config = dict(
    tie_embeddings=True,
    optimizer='adamw',
    lr=0.00125,
)
Each number is 500 + 40 x the weight over its row's rms, rounded and kept within 0 to 999. Layers, rows and columns count from 0. Numbers have three digits each. The size before them is the row's rms in percent of the matrix's.

# layer 8 MLP up, 1024x256, rms 0.0399, rows 130-179, columns 64-127
090:476505523520552423493604538414454563474498522562570487544510493459509461538546488475532494366563446538513543499493489501527448464494456499506468457490458511454511536542483493448513480514513470
103:502509508491412580505535502528427478493527531549502589496489498510521497528531554485531462461515480532501460545424502476408518479464487451491469411499457510418482535465565448450500437472499497
100:486480530522459435443493476550448535521527497524520531480550482530546535556463504505465473470570519531471509505451488448485577516509520564484478530488482532475545521466542489509492447553471589
096:608472542465519556449533481505479543493502539476552452497514467576489497526512573484492579478487507521437533553468525506498471586514397413464457517472532444475514515525520588461493484516526512
103:445444541516534419522518502518501435434564487504585485508523567533551499526454524534543474479489505503496429545380398561464464466510500484442444448464477504530564519441498513509519551466484481
109:544517508467457532453446525503463489494496520525537517517555469461474494487490560536520440502584503514522546533405545509489512389469543477529477545501475545456565519464471497465479516535483542
112:509555459431444588503519506560561527496620485573506527517538563498565509530523441544501466439482520484484482552587487434502581570464491443519476511495446546448496454473466485535577481440545493
097:480492594508518454455569553503485570524456527528514585526555617517515560476517568588529528500454516437488559499398445493510462442489450525521474482485483501481542538516502565478476488457467473
105:471494486492548438486474508484445462468514563495527548543480490486521502500461473495490499517506499612487537535532540444425502533488413458507458473560427518516550461612481455519508446497544541
101:500504515462453518459476528501459599472448539489560472515488529547511517455472566547447586519463468492439517489535507550456518422411514491487497466528517438418638583511466552415458483449447534
110:517429578450456481520469571531532410513589479499526484494517449517507484494387504460445481503566531491497515561506551443435518479494554499504439549569545452520507506496461512557454535493518553
104:474451502497474488462538477498452497546477540522496542543574468462537558495485522470446482464529476560457496538550525455508539571473402514474476531525522559484555462466524548555584493546514570
106:477443478475471521513521464600540528378533492491520511487537493522532540481520527571467543467528478452476546485467466496503524519511508546479465466550442539424535571517442510578467515534481499
087:447473499478538485461511490450448515478472487504472494544550522476520527493443529492477468422504502428454480529466492516480565446474498497526483498488456510538505482521511544583553556544543554
088:524380447549540440477475449468480546499508557534422510493537510512533522467479518559494520450472512450521500538484512503545486506401428475562482443482451538467503552564538507503549542531541520
107:533471570488476445435478520517514520517506563503567468497449542511548542505417540485486473434585498469467550498420588527515490524482438433513469483523533498467578558497486500561518439525493504
099:526515484469437465488484508455507519500521533594518477588440467458520528526467480513490447505513503497461520592535513507468557504502516529489438507532530496522573519583503486546589522470479485
092:521549565525503426504502416544434515496419469547567469508497467542564567461540458494485456507470407506499519536472491432493472506491499483534477552502516540444489473477552520411469481519599564
103:552547511403457519514466480511480503462511500478465540539522559478483573540479512473519466526569530523543551565514492469443443487457527434531450537519421488479483561483472527419447518482514515
101:477532514460497520533501434585511476499580458501498526528549498466486490517485485489497490472551496502523472522459493492491536502410434452488471448519471494484492483511539553447505471398531560
099:497499545445477504541505500548442424498521524407563571513489499502501548506454511486516541474533428543502532540504429488477505463431382450508482473494512454427539484471515537489538503459514527
097:500430532493440442492547459574532510531501481527558510456457498513528445481577571486538521508445445512533512590468496406513457491429440561472447480439459533522473517463508451544493528565551589
100:491496504450478526524530437527461485491488507546484546489517492465540500513471491595543447510469496490455477530455503517418541532478597518479459507451488495503491544548525456541521423492577450
108:448492537487398550545500463504573480387476521504550489527417526477459453479462505498479524513548521488504502562570529517445468418489503494519476498502452449522528514468476455475471527579418515
110:458506511495512464542501470485433531504563489490537546542524452499551590570491570509465479549615484491471501562430444410470583522500514517452442516485473498485564476410469495590559528412490497
109:534433519467456478482522529483437558488542579514487505522561509593515539492439526544520496440523508499521549530429447477511520569490507513517463548501521497461540480476538530547494519580419494
090:451470552505449509574490496529492494486486515508543505482635535518526522554476550481523473469562472478509542499485437423451508544447534485598489512490473556422493430550559557503527493456490516
101:602497506526515519445525432484411463495560507471563585523502456437509547536458524534495499458459572566482522521515603527434456555518438479496500475521499493483533506528516480501464553536508543
101:454477526438497486541467472494459443468504507502559503512609509491499520537505495490521453493557472469502478566474458542426565519490530489522437588479495515546542505472455534522486509528507537
100:574468514447505471541573420515475516542492529581460523481480403504502509489446548509444503473436520489555552565449525464500453534480435447508459535500474536510553475557529497491477495459522586
098:512470431468450495442522399521493480527469529483505487523590467575566520490514478439463485503514523427491499513483545490497526378434443491535487479526504550484505472521509523457551536483575507
101:493527586501514564539538502501454478493474567514511560558527555504475540423439483476493522495524523487492531528400514507506492452440434488513480472492481448467553452464520550538462532447523534
099:443396485496485495515507570482543553413528534497573504521524512538511531574540525598491494532488446534435543507495516455517486479422450605488479495484498477455474626541531551492474421476552554
101:516475505397501500584501493484503548470440557522538536540549458533510587511476497496517505421558514520451580525513564485400487453508531560555469550552541512515556502423544489463518545488519516
086:438450482495540501509454474404587512510521445474448501523562468453520471488427455505532466467471407528489478573511517477479517474524587463512438520497433509501500508515536445463533494446472502
108:485483521531478466545488461413514456502487537466554506537485517550467525582525539483503506495488492519514550505477395502469556471551389521545478468529536529420527510495446530479434483499523581
103:453596474539479444555549450454537573415542461487527567503504555486504534502479519552544526531479512588500479527493486506491558467489546485516474464555447403481520473479500537527497445510462479
098:457555587461476492538469441548468501548502511493610547533564529451495558557491455477417492469528453495471541517522527567516553473516460521442484548528484454408584542524525495515411510441449511
109:413438496510487490475540546531503534457534498495477485485550487504515511508416442483508576546507544537498570529503455461434498532511499458504480521538499520495569449587511505477442523464478571
099:495468466444531447548533409456500472467465501525535570513496422572489513547499597433516450495488524505464490562560512460527515527438476473520487539473510499515532461452465564463528538475451489
096:448518497502448490439525509517484507466459542493558556486578497532462484526499561510497479506451521563491583547407434464509537482448545533539465592422453579499494488464485518556523369596513521
095:457519485480450479522499532500365503489491539566576493558522550535540587523491482492500520521490525601545493508548514489464538438495525428552520438532511514507448408446432473523579526480537536
102:535444500506485451490549516500541528476497580509492566548461509423510489470527557483477499489485510487467522532513496467549512446493512555483498506472474492543583549483483505518472542497557564
087:539570517454405486503461478404492505553536522560509517496432467496547478551470480503488466503548573496475484602489493462538501481514531528501418553526536518559537461444542509488547482566520540
100:504494494480520492468511441532426498458538564549484535549484450521568538564521504610475514500528507480432456513532520493489555418418456452516483439434477550546452515455446443470550501434549554
093:458495535414502504518479462520453508480538516518444503457500521439562566551497585495546476541514433434472479501517488536533469525447506558506481447487431462510488493485534566474493547521515455
110:488510571534502492472594492456508497485515543534473531522510465524516487495526585482504511450452517472463535491464528440511488487430491456462453528558548484456476503440513525472554471453436532
101:477475486533486566537562547461507596454477562495571476518488546617497499465485540516542491447507570474516447525485521558509487494491476493487487517558483505468538537558528556457498458490450509
106:482437476529573436514502590530464441498509517455560527525540543524564520538488573453567482494464538542489504480445542439453499480482452497464450503461428505455492466531473507523512485474517534
096:559502560541459531537513467457484525429463503516534514528512514513521508484444535589469451502528519439535529546467498474481499521535554459564505510405544491497516587483453553513462561489473471
# layer 8 MLP down (transposed), 1024x256, rms 0.0384, rows 130-179, columns 64-127
084:471444494406448498480419551515484568515527469471486474474488562424519478516479480549474416465547549459545483525486511442447532492529489505499530552456536468535484502504499510507499427480446509
102:449459577463531430535522521502421500575493457483505523427498535452429515455537516584510519481448482528470452565460543450435565423481475486527504489447534512516531484528537557483514509462455526
097:473500399436522558514488442448560395498508500515498497516483431521484564467484518540440438502443419474529522402498504443514438537481502424502621459485573522484460464604498456488482487513444503
096:457527504519519453398511500468466497504481462534511479465514470475471447555512509528443552528493527494554551453512435423559505504496530535453524493470537452474517506482549482518479511523491427
108:510483451477425464423533541525463518490501474494486554512560483431520505498571515494546547534512557441505492483520490541522536454526410482476454565536581508507412430513464461480473548481504445
108:575543482522467460439532502541471468516503565443547529492455467534428489480509485548534535498445472504491521510484506525562467567493443466535515522526497445482519481501452438449541515472503509
127:528450535449443508529468500527579513508466460410542542529481559483512520439426462529469470502456479417473472569534543500487487474520511572577525564495532486506549550518493519471542540541465517
096:493452510448584438493518546528457489520520447494463528452520496473532536429521540480557563500481467505487478509548507476484520497492496498489469477522481546434456518498531469486518538502490497
110:587500495511470529398422460481485482459515482458483478585564504452495501478449513447552522498538460437504475517406428462504474487517553495530487554447524510578424522457552460442525449546547548
093:521499492492503458515537484475483438473544459489487545475475515434478518467407476478500536582554548529492489401537485481505494512412521542469614473497554542520475552474423559512522583466489495
108:553497558444486506581542464423517566517500473507500461459485519516497525486492495455436523531493486499542490528510552494557532526458541476526455494456390472471492475446522573594468437429430471
109:489554510446495450632527607530515441532477494518445486477501604562515447561525541492489487452502518466525496480497434504500463486512532585534466437477433498436529542506500475502525482464483555
107:476463541520479441503484508496534564474477474491478492475486552500501493482554472494578533507474557434522464499520503564525468469532527502458497474505479535498524497485466483438477554514485532
077:507537558509490499496516481525471482496468585501500397483529479501511482483483500486578473534445480508489496515479469566475566611489508450509629502449516584500524512478545514498501563409509512
086:458548549520473476517502519580475582472508421482524541467534457521491528547448571518485504519480510516453419532529445492506484492510597496460477478453429470489484508444516521522476534413596522
111:469450499539455454512459463536550529509550561459506522535446530512502456504504502485508515477430471547551467522501545460491521489534532557487589519602471530520519452487498503450474479473520460
097:562484527421580520437485504473540448490475467440482546462516465542501547466422521490481510521471485542524486425517462483483621527437530450526522526471458503481501547453510469507399494494505500
087:435507490439447469469449569497513485512510503449531519581472422456475484579516482460560519459448479533459439608514552538500422511477420468489439474455522465479516501471534495503531566533487471
102:547433475530486528479564502435488545422541516459516548478538494555491481469488448494489453446469421534563487549447507472516523533491521455485477479520453560542505431540579457444443497488469501
102:469513534517550445524523480467557481435505479435505455429495599491486503409541490529458498548553455451426505489477522501555559519499555506483477490436433488540519438423517544534484458471515508
102:447446552490551449541465516438477568465432474535542472459558406511455405508470493494554475468450513568457557535497477504505479535395507545544490557535501459567412417519432487497511487496548496
094:533547460426528486460489478514536443515508457503510508494526503555555556494438487525544478433471498549542500511504512521470542534459520484490516533494557497496477496524453496523463541489429464
097:466484456422487494484463499497457500491480457537527560414456577504485450472544499518464552518442475483567507571418503551427514508485543482505521459496415415528534507532531491501471500544466494
109:442388500560531478552540449413449504461496545483507429464552462457496489495502378537426497487543483435511440512437532549557522577480530459511464537543486482504512416468581494491533487463412479
115:500519465506550495465525530528477516502435441435581500465448541418543529511516518518500476527500492496521469536476529426551500499539461491574514552525507424501491528469490467434520527485438546
116:517502544480479524496476494572591432510495510500495482498460551527523502491546491447568513480458489514487440486584507498455553455462518586445495591445538459490540524502467503514502484463497537
086:397468425497528531597461502479478481483556508494501518456507537478514422442532507487532492527525488486559506446536536515533512516510482444579607483481460488452451540587555475501441448488451473
104:524495473457546510531485479436446579497574515484512543537473478509462501470513488562466432486510504419513525446510449492495504493469452550507593540430520506499540494453478495440523494530539456
103:435567547463494567438444462521484481501504499481474530504402504510571513492570477516422585483533462513486566493441528535552538483473476441467501504390517503546487435511502525501537517545529513
100:464534511565514501485525503492470515585531559515512542512512504534525502526466440486470477523476492486488487506460483489553483479547454497524515535491492500429483475460527519466456452552443560
095:513534528476513507492505467559472461492524492541536583493472556461460502528443570508485595533512496516466414517576484527440516461487510475462458539473487509456545502435507523517515587460508503
100:470491567505501501508447532458390498501430507576504546567460501455433482519523519471547482458476491535468511489468525514517439538508503514459488529464457502552454520480512582466481543513614493
096:476597516514450495483540501491528475469543411526513511487557535450463553603530484451473468455500556449452481536482485495552493508459559492492540563501478589563479486478465509523476437527504521
105:499529464494490531532478466479486464518487419492545470486483489486515471532449512527522568511528546538470442439482488535585524511550492556487534498432442510508426462487420573507450426528439430
081:561539512480474551506546523450418458492473530598536515536517439495498583490452582483598542470455532460506516410530497512442499500497476556474547531487477514512514538429465559499506545469498556
112:495427495505400514510488525501493494546459479517512544532486471538476496558480546482497483521468519481498545473517451487453424517527493480520580536432495524517535482467470473514501544568541453
103:538496440529498470488516566475456494510494442461439455477520467496534509541444443491390537580505464436473487476477547497489537482468571482504544533463493493539480505440463498564483482493527502
099:530508487583460464432527511460401511446500469538534527490530605519484507458563505503559504457482453509536524544445488481510533500505534476554466436472477478474457535487434511529487460450445509
105:467449553489486542492504468495457568484491566488525413482502477533611530524462516481504517559484449449466552426513490478558530530503508510471539464487488546572463530548506544462544511490483585
099:509514529438519432447498506442506491542488461480516536460506515550501514547488516578519438503508489485488506488581521514466535437508555556479545487523497454439448547511437549432432534587466533
093:480539462442543473471530486560501505504478481491516534491485474488476517482474533590503486551511443416494524528471529439494451502490496521501461505520479496538579447475512462490491506511528530
089:496540491501500460467540559545474545539518458521484518484423515476477503463480504512494556479483499461532498421503475471499508554545490477440631534507391511512586532503487506522385529496499488
104:475519527527526502521507460499517525525496507469492514487565547506488441415445532502548536470481551539575501538497394506505522505488510487465522481455473531463484511572510487497528475533554508
084:516497503530546497507521527538447486527523431514453467508520464433519521471494547517527567426508477499535534472497516495524564533441476481516451471539492490568507446598489543547540541524484502
099:487509487502545520537546503441501457586535457493422437448522484525493491533564531548466515573495538434484534416535493475547495484483472484484600515500503487474583469518431536472542409510496493
089:536470468463496500473527471506473484513617487488494533501563528497497446489534486557480529459510550395514512533470442541495514490531504473535470537531488498567434554512562434472486416596446506
118:498551578434545529531571484513501514520451529523500477480519516447562461439555510515455483583425513473503514496472472458417541485507525526602494504535532535427551484582494497589544466486435478
098:455500494492535445532551460459503532465526467436472473560506430497525558480518465554478522485531559451442478482515504432602503518522517526484543504500583467540538594480446499516563498507501518
112:482469513509585557514470526577548515476477504511450517491403524487464507466458496514536556515471470511574487504490499508559479437483498501489431437502483465487618498426480480483512413429517593
097:505488490460549516540510421510557504557514450479410606454467493392472439536495571434473517550538528543488506571479521459530566499403436488516455541562405490489584521510523466459507480542568529